config.toml
num_attention_heads = 5
intermediate_size = 1152
attn_scale = 0.125
beta1 = 0.95
batch_tokens = 65536
doc_mask = false
Each number is 200 + 20 x the weight over its row's rms, rounded and kept within 0 to 999. Layers, rows and columns count from 0. The size before them is the row's rms in percent of the matrix's.

# layer 7 MLP up, 1152x320, rms 0.118, rows 1068-1122, columns 192-255
105,183,237,190,169,192,213,196,204,226,231,165,202,193,178,244,202,236,228,208,211,190,216,195,223,197,226,207,187,190,210,192,176,189,200,199,213,199,210,200,217,222,208,189,190,249,191,219,213,188,176,194,195,218,136,182,205,224,217,184,206,196,249,227,220
104,210,204,212,181,212,231,200,196,198,214,169,192,220,246,203,198,208,187,174,187,206,210,212,166,190,240,215,196,199,204,165,230,214,157,178,208,155,191,219,205,207,194,217,212,202,172,198,217,212,197,230,184,185,188,194,207,208,213,219,155,182,241,221,245
108,193,220,215,181,248,218,180,219,220,203,240,186,195,194,187,215,220,240,240,156,214,221,212,161,211,201,193,211,223,164,184,226,236,166,225,212,185,202,186,218,233,190,237,192,223,182,202,202,190,223,194,243,194,174,179,170,214,177,216,199,212,186,226,187
105,215,154,211,171,181,204,215,206,206,194,208,206,194,174,183,195,224,166,200,190,214,218,199,190,220,219,205,195,205,197,196,222,187,193,201,171,202,195,186,214,203,182,225,195,200,200,201,164,237,180,213,186,213,195,174,208,221,229,218,214,188,179,204,180
105,188,185,227,237,220,186,205,229,219,231,205,219,189,207,210,200,197,194,208,192,188,187,218,185,202,201,187,187,207,215,205,207,186,163,176,204,199,221,184,173,193,164,200,207,203,198,216,205,220,219,201,197,188,223,194,237,202,218,207,191,216,185,218,232
104,208,221,191,198,189,175,205,208,221,178,228,194,211,221,200,198,156,202,204,192,239,226,210,171,226,183,204,188,254,157,170,207,181,191,178,214,180,215,215,190,194,233,230,206,193,175,222,214,206,172,182,200,186,202,187,218,236,212,211,204,187,206,250,238
106,219,177,199,207,214,210,177,210,204,220,197,210,205,215,207,204,205,177,214,193,168,193,238,187,209,200,186,182,197,189,204,187,191,199,213,229,213,228,208,215,187,216,208,211,219,198,186,211,199,182,188,218,214,203,209,150,168,250,186,191,213,177,203,187
114,194,181,189,213,191,179,165,213,206,172,232,177,184,194,162,205,202,208,201,162,212,205,197,194,193,210,187,231,204,223,206,201,223,189,198,194,192,184,181,186,220,176,192,221,194,198,182,166,181,178,216,214,168,175,232,206,229,222,166,207,213,220,210,219
097,167,220,190,211,150,220,196,218,180,227,243,195,227,211,227,204,211,184,224,191,210,173,155,202,225,196,204,185,223,237,226,198,214,179,230,220,207,203,185,203,200,243,204,231,204,202,198,209,164,207,183,221,231,215,205,185,224,219,198,233,216,163,209,202
092,198,171,200,184,238,198,218,157,187,199,194,187,213,177,239,201,216,176,220,192,215,228,212,182,203,208,214,187,182,214,171,178,164,230,155,226,239,185,212,223,210,190,203,219,184,227,166,207,166,188,215,211,220,193,214,187,198,204,214,203,185,178,213,223
096,199,205,200,197,210,195,165,211,212,206,196,197,237,220,168,209,211,216,235,217,203,162,143,174,205,213,205,212,192,187,192,182,219,196,234,168,168,189,175,207,180,164,193,205,211,212,189,206,168,186,199,189,214,210,175,210,166,191,237,175,176,237,215,183
097,209,168,184,205,194,229,221,195,229,233,203,194,219,223,223,189,193,177,203,168,238,223,221,202,241,216,185,219,257,171,190,207,194,149,173,231,247,172,205,222,222,196,206,185,171,219,199,194,206,211,207,203,189,176,198,209,197,163,205,212,189,168,204,205
094,139,210,188,214,216,214,199,188,224,207,209,187,215,192,241,198,186,200,208,196,201,194,191,200,179,191,205,181,175,192,206,181,173,186,193,227,211,219,196,208,202,208,183,212,218,214,171,176,218,218,210,242,212,229,182,205,208,218,198,178,201,217,197,217
114,203,186,209,208,196,197,219,196,225,227,188,174,236,211,219,198,203,191,247,191,164,179,204,207,173,194,198,175,171,207,214,208,219,194,176,199,203,189,220,168,233,205,236,217,193,202,216,226,201,219,206,212,211,180,187,223,173,204,199,194,174,229,198,193
097,201,174,202,190,172,212,194,198,150,224,217,203,188,208,182,211,195,222,195,199,200,199,216,252,192,222,208,211,167,230,207,191,214,205,201,188,208,200,182,225,199,197,196,172,201,236,224,228,214,172,177,229,175,237,230,193,197,213,208,184,188,210,194,227
101,173,179,221,212,190,182,185,194,179,204,182,202,225,184,177,180,193,170,178,177,215,222,208,187,205,241,218,215,213,185,177,187,172,219,217,194,199,211,218,203,183,188,190,220,215,211,191,185,210,161,208,209,209,213,194,207,234,184,213,218,189,175,187,190
111,241,216,157,213,201,203,223,195,199,221,190,218,230,210,174,166,193,191,178,187,230,211,243,158,205,218,146,181,201,202,211,196,206,188,192,193,208,234,205,206,194,201,200,252,208,218,211,240,181,205,186,212,215,218,188,187,191,213,211,188,195,194,193,212
092,177,216,182,166,231,190,167,231,186,168,191,200,201,188,202,196,188,202,191,227,159,200,209,177,195,197,205,220,160,203,180,213,222,197,253,185,191,209,193,218,236,165,190,244,194,203,208,176,220,247,194,209,231,207,201,179,189,216,187,200,179,206,197,172
099,185,217,219,202,206,188,192,238,168,220,213,224,194,199,237,214,193,205,190,202,225,187,231,201,229,231,162,193,185,181,169,183,205,175,214,209,220,206,205,180,167,189,232,212,200,198,185,202,197,218,209,238,228,178,193,204,210,177,167,225,193,185,211,226
112,220,187,218,222,211,218,198,200,213,190,171,218,189,210,219,178,210,202,165,200,235,228,199,188,198,212,162,196,190,189,193,199,200,206,197,183,141,182,185,231,208,174,202,202,205,202,191,182,175,208,223,212,234,233,167,183,174,185,232,204,180,228,215,210
090,187,173,210,211,191,184,208,181,189,221,210,194,174,205,209,220,213,178,182,229,208,204,211,194,220,181,209,184,200,229,196,181,201,208,183,157,226,221,185,224,186,200,170,243,205,206,207,236,206,215,235,179,169,171,198,212,181,176,180,204,188,182,202,195
102,225,193,201,214,220,217,189,227,195,219,168,187,217,230,179,202,197,221,195,177,229,168,219,216,173,177,174,186,208,237,172,206,194,213,218,216,245,185,245,225,241,211,216,216,197,193,231,209,207,188,236,232,165,207,201,190,191,191,239,187,187,183,204,219
094,197,198,214,232,183,227,184,217,214,186,195,186,232,227,226,218,148,185,232,189,233,213,205,178,201,211,212,221,192,202,216,199,168,192,203,212,216,196,224,184,198,171,207,188,191,239,170,230,178,237,246,209,194,221,232,204,205,175,208,207,209,230,190,231
096,205,200,215,184,190,186,244,229,202,189,209,228,177,211,193,213,216,227,199,187,211,185,196,201,221,241,179,194,190,199,205,232,179,184,201,232,226,198,217,211,222,216,187,206,194,220,221,227,210,209,228,192,197,197,235,204,203,170,175,183,211,203,210,214
096,228,200,212,209,205,158,200,188,187,205,198,188,195,216,231,192,184,210,210,187,216,174,199,173,199,172,152,186,218,226,181,192,154,205,209,184,201,203,193,202,208,182,177,196,218,196,228,174,214,221,213,217,190,197,202,224,191,176,188,220,198,148,232,197
111,238,160,191,211,187,180,203,204,181,207,208,207,210,224,208,215,184,169,195,188,236,206,198,195,184,164,209,192,180,205,215,209,200,185,208,168,188,222,205,252,201,184,227,228,206,213,230,205,195,158,201,196,204,225,214,145,190,205,208,208,190,191,220,186
114,203,173,204,202,189,188,180,209,177,195,174,212,202,198,208,216,209,191,210,216,203,201,190,185,216,154,207,198,190,202,191,227,198,210,229,204,220,205,196,179,216,208,214,201,214,223,225,231,199,205,190,203,212,147,188,179,200,181,191,201,214,211,206,179
103,191,190,235,233,198,219,248,201,246,255,228,191,209,175,176,187,193,222,222,213,190,177,233,199,206,164,195,202,165,182,222,222,185,186,156,215,197,230,192,188,177,200,197,192,209,206,228,205,218,197,210,204,167,222,200,227,220,191,195,203,212,208,209,168
105,199,214,195,192,201,192,218,199,257,196,174,205,184,201,185,199,221,205,201,182,250,200,188,188,209,209,181,196,243,206,229,211,174,212,199,245,238,192,182,169,184,211,193,173,195,206,209,211,203,191,189,199,198,205,202,167,200,201,206,212,206,206,234,190
113,236,207,184,192,199,226,198,199,199,207,210,203,170,232,202,189,223,215,194,190,231,184,202,210,186,182,218,181,197,211,227,207,186,209,178,236,185,226,187,217,168,226,248,205,175,205,236,205,219,175,182,182,169,187,221,174,200,170,194,186,176,185,163,152
101,180,191,207,187,180,226,215,220,200,210,215,209,199,208,189,238,200,213,243,196,206,186,211,186,205,202,216,206,167,163,191,178,226,187,202,197,193,248,142,193,188,225,189,204,186,238,192,223,217,221,201,232,213,203,223,183,183,187,247,202,211,162,193,181
096,244,199,215,211,213,202,175,180,168,192,199,210,233,228,165,234,214,212,228,198,203,204,199,187,193,215,163,217,192,205,181,228,213,186,224,200,187,211,233,248,202,159,213,183,192,221,196,230,198,211,189,187,232,192,217,216,198,187,180,178,213,187,178,195
096,220,226,204,192,209,225,202,228,202,212,193,219,200,189,171,233,195,189,180,192,209,219,212,144,196,210,175,210,153,228,218,187,210,206,174,198,224,176,170,216,211,237,173,193,173,238,213,220,186,214,174,197,196,216,202,249,179,168,176,181,230,215,220,194
100,230,212,186,182,204,182,159,222,196,187,181,199,171,185,195,206,209,203,185,173,215,238,265,218,175,174,210,151,190,206,204,205,155,211,199,222,196,206,191,205,210,212,218,179,190,199,195,204,175,172,220,241,196,200,167,202,180,207,181,196,202,224,203,240
099,192,221,184,198,232,184,184,210,192,210,176,225,193,209,183,226,201,172,208,212,208,237,196,194,217,167,222,198,208,217,182,208,179,198,203,196,197,167,211,233,199,188,217,207,199,208,215,178,163,196,200,145,205,165,200,166,212,175,188,204,244,191,163,163
100,197,220,209,161,226,205,182,183,188,203,245,186,230,200,197,167,209,219,185,201,206,216,210,188,196,212,225,193,226,210,186,190,158,212,227,150,206,186,213,210,224,218,213,217,185,215,199,177,239,170,208,199,194,196,220,226,171,188,230,179,208,179,222,158
101,253,150,204,216,214,182,211,204,192,205,184,195,209,244,190,208,224,186,201,177,197,198,192,191,209,204,179,179,206,220,196,223,223,198,164,207,170,218,226,204,201,165,186,219,213,186,163,209,192,247,213,192,210,200,219,170,202,218,200,233,173,172,218,208
106,195,208,180,192,207,168,163,217,199,225,200,195,193,210,213,216,228,222,227,205,215,214,161,203,214,193,238,160,189,187,193,210,216,156,159,189,202,212,204,174,206,194,226,205,183,250,164,199,195,157,183,209,204,176,185,199,188,252,190,227,235,202,183,172
093,218,198,204,196,208,188,166,145,183,188,227,168,213,181,203,184,222,187,211,217,182,194,246,167,188,204,190,194,179,215,231,222,197,191,190,192,205,215,244,202,222,216,163,196,206,231,230,189,244,214,160,193,221,200,203,214,164,180,178,168,195,203,235,204
091,192,200,191,210,203,227,169,177,215,202,214,217,206,205,203,210,209,221,213,191,195,222,171,229,166,197,212,240,186,206,195,211,206,198,189,209,206,211,195,208,244,181,172,197,213,226,186,192,196,212,197,224,206,182,203,174,185,184,134,182,219,223,214,250
110,178,232,187,208,202,214,197,211,156,216,212,202,200,252,221,178,172,208,197,187,193,179,240,192,205,186,191,194,174,224,204,214,213,223,207,194,185,212,219,193,220,207,209,202,214,172,216,209,199,172,203,185,188,217,197,177,187,219,212,231,212,201,208,214
097,205,196,229,183,205,202,183,214,205,168,210,176,195,205,168,196,197,199,208,203,195,194,191,236,217,169,208,203,182,234,211,153,195,182,197,236,180,209,211,174,212,182,197,245,212,197,217,212,231,172,214,203,206,222,197,177,207,214,197,239,192,195,227,194
097,200,174,193,176,193,188,215,181,199,172,222,208,147,243,188,221,168,208,203,206,210,231,216,197,191,171,210,198,181,174,174,194,216,197,180,240,197,218,168,219,208,227,185,226,202,184,198,212,169,227,202,140,253,182,182,190,174,195,199,230,182,184,177,195
099,200,232,204,192,213,190,186,176,241,199,195,205,255,216,174,217,206,180,173,173,182,211,198,189,191,246,176,176,224,168,213,195,178,214,198,199,149,214,207,211,194,169,164,212,213,227,200,216,230,184,158,194,215,208,159,184,236,201,216,190,172,224,189,190
100,199,252,158,190,188,214,193,187,254,191,209,196,169,220,202,229,210,202,212,218,195,204,205,177,236,193,191,171,237,224,219,207,209,196,177,204,211,225,211,182,207,199,232,177,217,183,194,202,207,185,207,214,261,198,201,195,209,189,197,199,193,218,187,164
090,185,254,210,191,188,183,207,207,170,182,205,211,210,207,213,208,193,213,200,167,169,171,208,163,217,256,206,220,207,235,201,197,164,139,179,206,220,194,171,193,185,179,210,167,223,180,199,165,194,170,202,217,212,160,175,204,197,211,171,191,211,226,222,231
095,156,210,191,208,206,198,183,196,208,206,213,181,235,206,168,182,205,179,183,165,151,209,192,190,202,203,219,212,208,190,207,204,217,176,197,221,214,223,214,204,169,217,178,198,191,224,223,190,174,180,189,209,213,201,222,236,141,189,216,209,187,193,165,202
097,176,173,183,203,208,195,225,204,219,174,219,179,204,198,186,202,155,212,203,201,193,202,158,183,184,186,221,229,187,198,190,176,187,205,223,221,181,178,147,224,203,174,215,220,207,220,186,173,230,233,198,205,178,205,241,197,191,225,218,173,193,200,214,205
089,202,202,189,197,202,184,187,173,170,194,203,177,209,212,193,171,207,185,229,174,196,214,195,164,169,227,172,188,186,212,207,230,191,181,194,170,192,211,204,177,197,187,171,176,223,210,210,190,184,213,197,219,197,207,192,200,177,232,168,180,173,167,188,197
099,175,242,194,183,157,195,222,212,212,207,214,155,235,188,189,190,186,187,227,186,184,226,188,189,216,186,207,204,182,225,186,201,169,200,181,172,218,192,166,206,190,215,233,192,163,164,239,193,211,174,205,201,223,210,197,145,186,213,240,206,193,205,187,201
104,225,214,194,199,158,184,196,227,190,226,180,209,183,182,191,195,204,186,209,189,170,216,182,188,216,253,256,226,193,192,203,217,182,185,185,165,186,213,182,220,189,199,198,206,189,219,182,233,211,201,176,193,176,196,185,172,202,169,227,204,198,195,181,237
114,191,205,197,226,229,198,174,215,210,220,185,175,184,152,161,188,201,187,194,179,213,231,176,200,204,210,145,172,178,193,191,187,192,190,210,207,176,244,183,198,182,208,193,170,186,207,213,196,210,182,227,205,207,177,228,193,213,203,173,236,209,189,219,214
101,185,226,161,201,206,205,213,190,261,199,183,237,165,169,202,197,200,212,202,169,197,209,212,211,192,195,230,223,197,191,196,191,205,189,186,217,248,214,174,196,182,171,235,178,198,177,179,207,170,201,187,207,216,207,194,197,207,193,189,200,218,213,173,196
103,201,202,190,199,175,203,167,206,192,193,196,208,206,200,196,204,218,186,197,222,198,238,198,189,205,195,161,207,206,193,136,210,217,246,157,170,231,227,188,188,192,166,198,194,207,196,211,214,184,204,184,215,238,171,215,189,218,209,209,206,247,207,177,210
102,202,191,164,231,165,213,201,207,201,200,201,224,225,180,189,180,127,173,200,195,219,213,212,214,173,206,192,203,198,229,223,205,171,250,166,173,185,180,217,253,174,214,201,195,198,153,195,206,222,197,193,190,188,171,206,208,205,196,205,203,174,221,188,188
# layer 7 MLP down (transposed), 1152x320, rms 0.124, rows 1068-1121, columns 192-255
099,166,176,199,193,195,196,229,224,189,225,238,210,199,185,205,201,202,207,197,190,208,248,200,161,196,194,201,210,172,216,205,215,192,203,211,216,207,206,179,191,196,238,208,214,202,202,176,243,214,187,205,179,230,214,186,218,191,200,181,181,222,225,179,218
103,189,217,192,205,239,195,194,171,232,203,163,186,199,176,202,246,196,204,172,194,195,214,212,235,227,202,175,212,191,231,203,191,201,217,223,163,216,197,220,221,219,218,211,171,202,181,181,195,217,200,205,203,218,178,164,186,215,217,193,254,218,228,184,171
113,204,203,222,214,209,171,195,186,203,205,235,211,177,219,181,184,198,196,235,212,197,189,204,209,198,199,205,231,225,167,195,186,201,206,218,212,211,165,141,178,221,206,221,199,188,167,210,191,173,210,181,209,193,233,217,181,200,173,212,209,173,187,208,214
102,179,160,190,218,192,200,207,193,198,212,202,215,199,190,229,199,186,203,196,210,200,212,185,203,214,153,207,185,189,204,220,200,203,212,231,193,199,202,194,165,191,187,204,211,166,182,205,217,203,214,196,211,171,189,219,180,195,204,210,212,167,215,194,241
105,246,192,219,233,167,221,234,210,211,207,191,212,191,207,189,216,201,220,186,157,221,215,192,163,230,188,234,233,220,213,192,175,168,223,194,191,200,206,222,154,169,182,166,202,226,197,173,201,222,206,193,196,225,180,218,180,199,212,199,172,200,161,167,206
102,216,219,190,203,213,203,212,205,178,211,198,200,183,226,199,205,216,201,163,225,177,224,219,200,203,183,190,240,219,202,205,201,184,199,222,206,213,234,219,200,243,230,201,205,230,199,201,185,241,220,191,213,226,198,204,215,194,192,245,228,176,195,176,209
105,192,183,211,214,177,223,212,182,194,222,198,188,165,252,196,210,227,179,207,180,219,234,189,191,243,224,228,170,214,209,220,205,176,162,202,203,221,213,200,196,181,206,196,188,209,211,225,156,185,209,189,207,229,208,200,208,232,176,185,205,200,190,151,194
133,191,220,240,215,219,196,173,211,192,198,168,162,171,213,194,243,191,180,217,176,175,193,196,221,200,177,164,203,205,176,198,173,216,207,202,195,198,211,189,192,209,191,178,194,216,183,197,193,201,192,180,184,169,178,187,224,196,226,179,226,248,242,192,198
098,208,210,169,182,205,150,186,193,201,167,195,200,210,192,228,215,215,207,208,184,191,211,203,185,198,243,179,204,212,197,241,197,189,217,201,219,194,173,179,205,172,177,199,201,204,217,231,207,193,189,227,175,219,166,211,220,186,187,208,194,189,217,227,191
101,186,172,195,180,223,172,201,157,224,197,188,204,186,195,225,171,206,178,201,208,181,206,188,145,224,247,228,197,203,181,167,176,190,216,144,209,194,228,224,184,174,221,189,168,196,195,198,168,199,187,187,209,221,216,195,182,199,186,198,206,223,204,191,189
108,219,191,229,164,190,207,168,225,206,229,165,218,225,167,221,199,199,213,199,233,229,200,196,236,205,202,189,185,176,206,207,203,208,178,219,245,219,224,219,241,204,205,173,224,222,222,197,191,215,189,184,217,183,191,206,200,248,190,155,178,199,181,210,183
093,180,229,163,194,205,163,195,203,200,187,189,209,212,192,176,227,163,233,205,244,184,178,190,206,176,238,220,209,206,205,220,213,228,233,208,212,193,216,176,202,196,203,204,177,193,225,199,173,237,185,208,218,215,220,187,177,198,186,174,199,211,199,262,202
095,232,184,183,197,194,200,207,201,195,225,203,213,195,191,192,178,205,210,204,192,174,167,197,182,238,217,196,157,188,189,186,209,233,185,215,199,197,189,178,208,173,229,184,213,159,224,213,239,188,174,207,178,187,170,220,198,213,174,180,189,206,235,166,201
108,184,199,203,188,177,242,188,191,203,196,212,211,207,199,186,180,198,232,151,180,196,202,245,208,199,213,198,225,206,215,220,221,221,186,189,194,230,188,226,192,233,200,196,213,193,211,198,184,187,203,180,232,193,211,204,195,212,210,196,176,193,190,204,191
098,161,165,157,194,176,215,207,206,196,149,198,194,190,202,188,215,225,214,250,224,216,207,171,199,197,174,219,192,198,195,213,204,207,182,159,206,175,225,220,175,219,206,204,219,189,203,168,216,189,192,189,212,202,202,224,219,192,190,192,213,210,209,180,195
102,189,179,203,196,135,180,192,200,191,178,183,215,203,184,200,208,209,195,201,198,176,190,211,196,238,196,216,187,205,220,168,196,190,210,217,188,191,182,172,212,226,228,194,206,240,219,220,203,195,195,236,200,181,179,199,163,166,187,204,159,201,206,202,193
098,179,218,217,198,186,167,188,248,223,240,198,196,219,176,183,241,185,219,204,211,212,193,157,209,191,208,193,222,192,227,199,212,210,214,232,200,224,205,219,167,188,198,204,235,176,188,188,190,200,224,213,228,221,194,224,199,204,220,158,234,216,212,208,194
094,193,188,200,188,206,190,190,180,181,215,201,203,197,172,212,195,188,216,175,183,168,236,203,206,204,190,172,224,176,160,194,204,219,222,197,192,194,197,191,184,217,191,155,212,186,209,209,231,199,165,194,213,200,198,200,208,202,212,177,215,250,169,164,165
090,233,223,184,188,202,201,199,161,160,185,208,215,201,224,151,205,197,192,145,197,208,202,173,203,198,239,217,157,216,224,201,190,224,201,209,185,191,165,191,231,221,232,185,199,187,221,192,207,203,195,248,185,220,191,178,195,195,210,186,210,191,220,210,213
100,206,173,198,206,197,230,199,183,236,229,221,213,179,186,214,204,182,193,208,225,231,226,194,204,211,190,144,169,204,226,198,205,234,167,184,218,200,177,190,191,203,204,179,200,204,156,192,200,227,216,212,195,193,218,163,216,179,219,201,203,194,183,216,196
091,206,197,209,213,209,199,195,215,200,202,212,239,198,208,219,196,204,189,201,166,199,203,246,188,199,166,232,181,210,195,192,212,175,213,228,237,191,229,188,204,211,202,192,224,186,206,216,183,180,198,226,191,205,227,217,215,190,205,198,242,218,206,178,196
105,201,188,206,189,193,181,242,230,177,192,223,202,217,183,217,223,240,217,202,207,225,219,203,187,177,180,194,171,228,229,192,185,193,207,228,191,186,222,216,218,199,198,200,189,204,185,175,183,180,179,216,205,215,219,199,183,221,226,202,189,197,226,225,244
094,218,221,221,175,249,209,241,207,202,192,194,167,193,206,180,160,256,254,214,216,203,184,215,227,186,185,181,181,222,197,169,230,227,206,212,198,189,216,171,228,211,181,225,205,189,150,207,192,227,209,179,153,195,186,180,194,176,241,210,162,203,189,178,220
098,161,173,216,224,220,199,173,176,197,236,158,177,168,194,231,188,197,183,241,219,181,199,223,236,207,170,155,204,157,224,226,182,174,195,213,233,207,225,217,201,189,200,232,187,191,204,177,226,216,193,186,230,227,198,214,215,203,219,207,234,186,185,203,178
106,205,211,219,168,185,197,197,183,209,232,166,197,212,172,190,220,215,225,177,211,171,229,155,231,217,187,182,220,221,190,197,199,176,190,206,213,241,216,185,196,198,186,211,208,197,188,240,200,173,242,237,224,209,212,218,170,189,201,186,211,198,174,210,213
105,193,207,161,195,217,230,208,228,178,207,201,177,180,178,214,202,210,205,155,208,186,227,212,182,221,182,185,195,205,182,202,164,241,204,191,222,176,212,200,215,218,201,213,205,194,223,178,240,195,193,187,180,233,215,232,181,207,192,185,212,215,200,234,213
097,201,197,201,202,185,181,209,226,210,181,232,206,230,161,215,207,218,218,191,210,188,206,215,169,187,188,216,160,189,231,183,179,203,200,194,184,206,230,192,191,236,209,208,220,165,194,218,176,225,175,252,203,175,182,202,191,204,175,195,202,215,224,188,194
100,192,234,187,186,210,222,180,216,180,182,172,194,221,226,187,201,220,186,225,215,167,162,226,224,200,202,187,170,203,192,196,236,221,191,227,190,203,208,179,201,174,203,186,175,201,213,242,214,233,196,206,202,201,197,182,235,190,206,193,153,174,228,231,206
098,159,189,193,200,160,217,201,205,181,201,251,193,201,217,214,194,210,189,194,192,203,216,195,189,240,216,203,204,251,203,207,186,210,159,228,209,229,204,206,217,213,220,208,184,196,195,196,140,182,230,188,214,189,214,181,208,173,233,200,176,192,193,198,178
120,200,241,220,194,182,213,196,174,198,231,200,175,206,211,205,208,197,214,226,230,178,180,198,173,225,195,199,193,211,183,195,176,206,194,197,211,217,240,228,188,223,165,222,197,231,228,223,197,206,191,184,198,227,214,235,192,194,208,171,158,191,202,236,167
099,206,192,191,208,204,255,218,220,218,205,178,202,197,181,230,211,197,214,226,184,157,220,231,220,174,203,177,203,234,210,218,224,198,178,182,204,229,199,172,181,207,213,196,226,213,205,171,226,202,239,181,208,177,192,203,176,225,216,215,188,202,160,194,203
101,177,201,187,171,166,207,225,205,173,236,194,231,214,194,180,233,181,196,206,188,140,180,225,184,231,208,185,161,206,186,190,185,203,196,179,189,233,202,228,184,172,168,188,202,177,180,186,203,188,213,210,204,196,201,194,148,210,211,179,190,207,223,205,183
096,163,154,202,206,201,219,220,194,209,182,221,232,195,187,197,180,169,170,171,197,185,185,188,203,191,196,156,192,196,204,187,211,187,231,169,185,210,198,210,195,221,196,204,235,215,181,198,164,231,174,181,215,184,173,217,217,171,185,189,181,194,190,172,218
094,199,190,210,204,181,234,241,180,218,203,175,248,242,199,209,194,204,224,198,225,184,179,183,169,232,198,207,207,208,193,182,174,215,200,237,190,214,228,225,195,194,198,184,200,199,199,220,204,212,238,174,176,188,181,200,186,195,198,208,175,214,174,194,220
096,204,223,205,212,190,218,212,184,205,177,189,184,205,197,198,196,221,163,158,196,184,202,170,195,201,203,234,198,179,214,198,203,211,210,210,204,205,188,194,224,165,193,215,211,200,181,192,219,216,220,206,216,206,208,196,177,160,187,228,226,204,205,195,194
108,226,214,196,210,197,178,219,237,217,220,193,182,192,222,220,204,206,190,209,190,217,208,204,193,209,162,161,159,172,230,211,229,237,210,191,204,199,234,184,201,211,231,211,212,245,193,168,253,186,228,239,176,181,189,209,186,199,210,195,215,190,214,190,223
101,236,225,212,192,197,198,209,197,215,195,211,188,226,190,206,211,194,208,207,172,191,180,190,191,219,204,172,155,210,175,199,210,235,212,152,182,191,220,185,233,174,163,183,206,191,205,194,190,206,204,192,228,189,201,248,195,198,201,224,183,219,172,193,216
106,235,215,163,221,209,177,194,209,205,216,208,223,174,201,190,211,232,202,182,210,194,201,185,215,198,239,194,162,170,191,205,182,213,140,210,183,178,199,235,215,204,205,195,212,194,216,184,183,216,208,200,240,196,192,200,203,203,225,166,171,214,194,221,157
092,186,182,208,224,221,215,179,221,232,171,201,224,180,253,196,165,223,212,199,178,234,182,202,185,199,201,174,220,206,214,215,210,185,208,179,165,198,179,216,211,190,193,216,221,209,220,217,186,207,242,213,215,187,176,210,195,203,177,203,243,213,224,231,186
093,238,206,194,186,235,217,192,186,219,204,190,170,171,205,190,180,220,178,177,203,186,221,198,160,207,189,209,190,210,164,240,207,177,226,221,182,190,226,190,187,173,198,180,220,178,198,198,219,216,225,217,182,203,160,144,209,225,196,212,202,198,170,216,217
092,206,184,178,192,187,234,172,201,183,185,227,184,198,206,193,213,192,213,193,183,216,220,217,200,234,201,192,214,186,227,219,218,185,174,211,165,196,187,196,184,191,225,195,221,205,169,199,190,182,164,212,191,208,174,175,231,206,221,190,208,219,230,207,206
099,189,183,214,200,218,227,186,213,209,207,210,190,230,161,227,176,208,194,210,144,161,212,196,234,169,197,210,201,187,170,183,223,198,180,192,257,183,193,174,219,162,216,226,189,206,213,244,235,202,205,195,196,221,202,211,190,210,171,233,202,195,191,205,193
092,225,168,242,210,208,210,208,187,195,203,178,192,224,182,143,229,195,195,198,215,208,213,177,223,191,204,182,197,144,195,166,203,167,208,209,179,208,208,211,196,216,181,173,196,173,184,208,184,190,186,207,192,206,177,227,168,201,237,198,182,213,196,169,178
103,142,211,180,231,201,170,178,235,176,232,210,203,210,162,251,213,178,201,217,191,234,204,208,214,185,215,180,221,217,183,206,216,204,165,185,172,204,170,182,179,167,179,180,206,174,211,189,201,181,223,177,278,185,211,202,193,174,185,179,188,217,208,213,211
093,203,200,228,193,204,182,216,153,189,170,233,189,230,217,188,221,179,224,197,211,198,211,220,229,208,217,186,209,215,211,186,212,188,179,198,192,163,195,196,230,233,225,208,229,202,221,178,176,184,181,218,174,191,180,186,210,219,213,186,195,209,228,193,167
094,205,174,165,152,228,183,228,203,171,208,190,169,200,189,207,173,155,219,189,196,211,237,163,199,193,233,182,179,194,205,199,194,207,211,223,176,191,175,196,217,209,207,184,228,198,227,224,202,229,192,180,208,223,203,212,201,178,213,198,241,193,195,206,222
092,195,261,236,171,196,197,190,224,207,219,226,226,226,211,201,200,178,241,211,181,209,204,186,187,208,242,170,214,211,208,196,182,206,225,238,169,221,176,178,199,206,173,197,186,214,215,160,203,218,211,184,182,234,209,180,216,191,203,169,197,227,213,198,177
104,191,169,203,210,191,187,185,245,183,194,172,242,180,194,176,188,201,202,198,215,193,200,206,222,191,194,202,221,202,215,182,212,193,182,215,224,221,186,241,170,216,205,168,178,192,210,223,161,225,204,211,238,170,239,212,192,182,204,197,186,163,180,183,205
089,179,194,206,181,140,227,203,207,197,185,183,212,191,204,190,210,191,175,202,167,217,180,206,200,228,200,200,176,228,179,205,214,217,196,217,215,208,198,220,194,222,201,195,192,181,204,228,211,237,195,180,205,164,200,186,205,186,187,171,186,220,243,200,189
087,204,204,201,172,219,169,178,169,191,222,202,189,189,224,215,214,222,185,190,185,186,187,182,220,211,209,183,192,207,217,150,231,209,203,197,201,209,196,217,214,201,197,221,171,176,180,176,207,218,179,159,222,196,163,206,218,210,209,205,226,191,201,206,192
107,193,182,197,162,179,181,177,203,214,194,275,178,198,163,186,220,208,199,191,192,221,214,202,208,215,214,189,181,221,185,208,213,220,202,200,172,217,181,235,207,216,186,200,204,216,234,226,164,190,162,182,181,228,198,190,200,197,186,239,161,193,176,203,187
116,203,173,203,220,200,217,194,195,184,218,176,227,192,215,227,206,192,176,202,184,201,203,182,152,229,222,191,191,157,147,175,202,177,176,185,156,191,232,206,187,213,206,235,183,185,229,215,182,168,156,179,199,223,201,242,177,218,210,188,197,179,172,195,187
096,222,203,189,191,194,225,178,191,217,243,192,174,183,208,221,210,210,188,195,234,194,201,215,219,199,194,214,193,159,228,214,195,189,234,189,194,210,198,193,183,218,187,179,202,163,203,200,194,212,174,196,185,191,207,197,186,237,208,191,193,208,217,184,216
104,163,197,217,236,175,156,165,216,193,173,224,199,186,184,223,190,180,219,167,222,164,181,197,211,203,218,190,221,247,192,215,198,208,184,189,178,198,228,191,210,157,212,193,176,216,205,212,202,155,196,190,206,208,202,209,190,186,200,202,188,226,195,204,207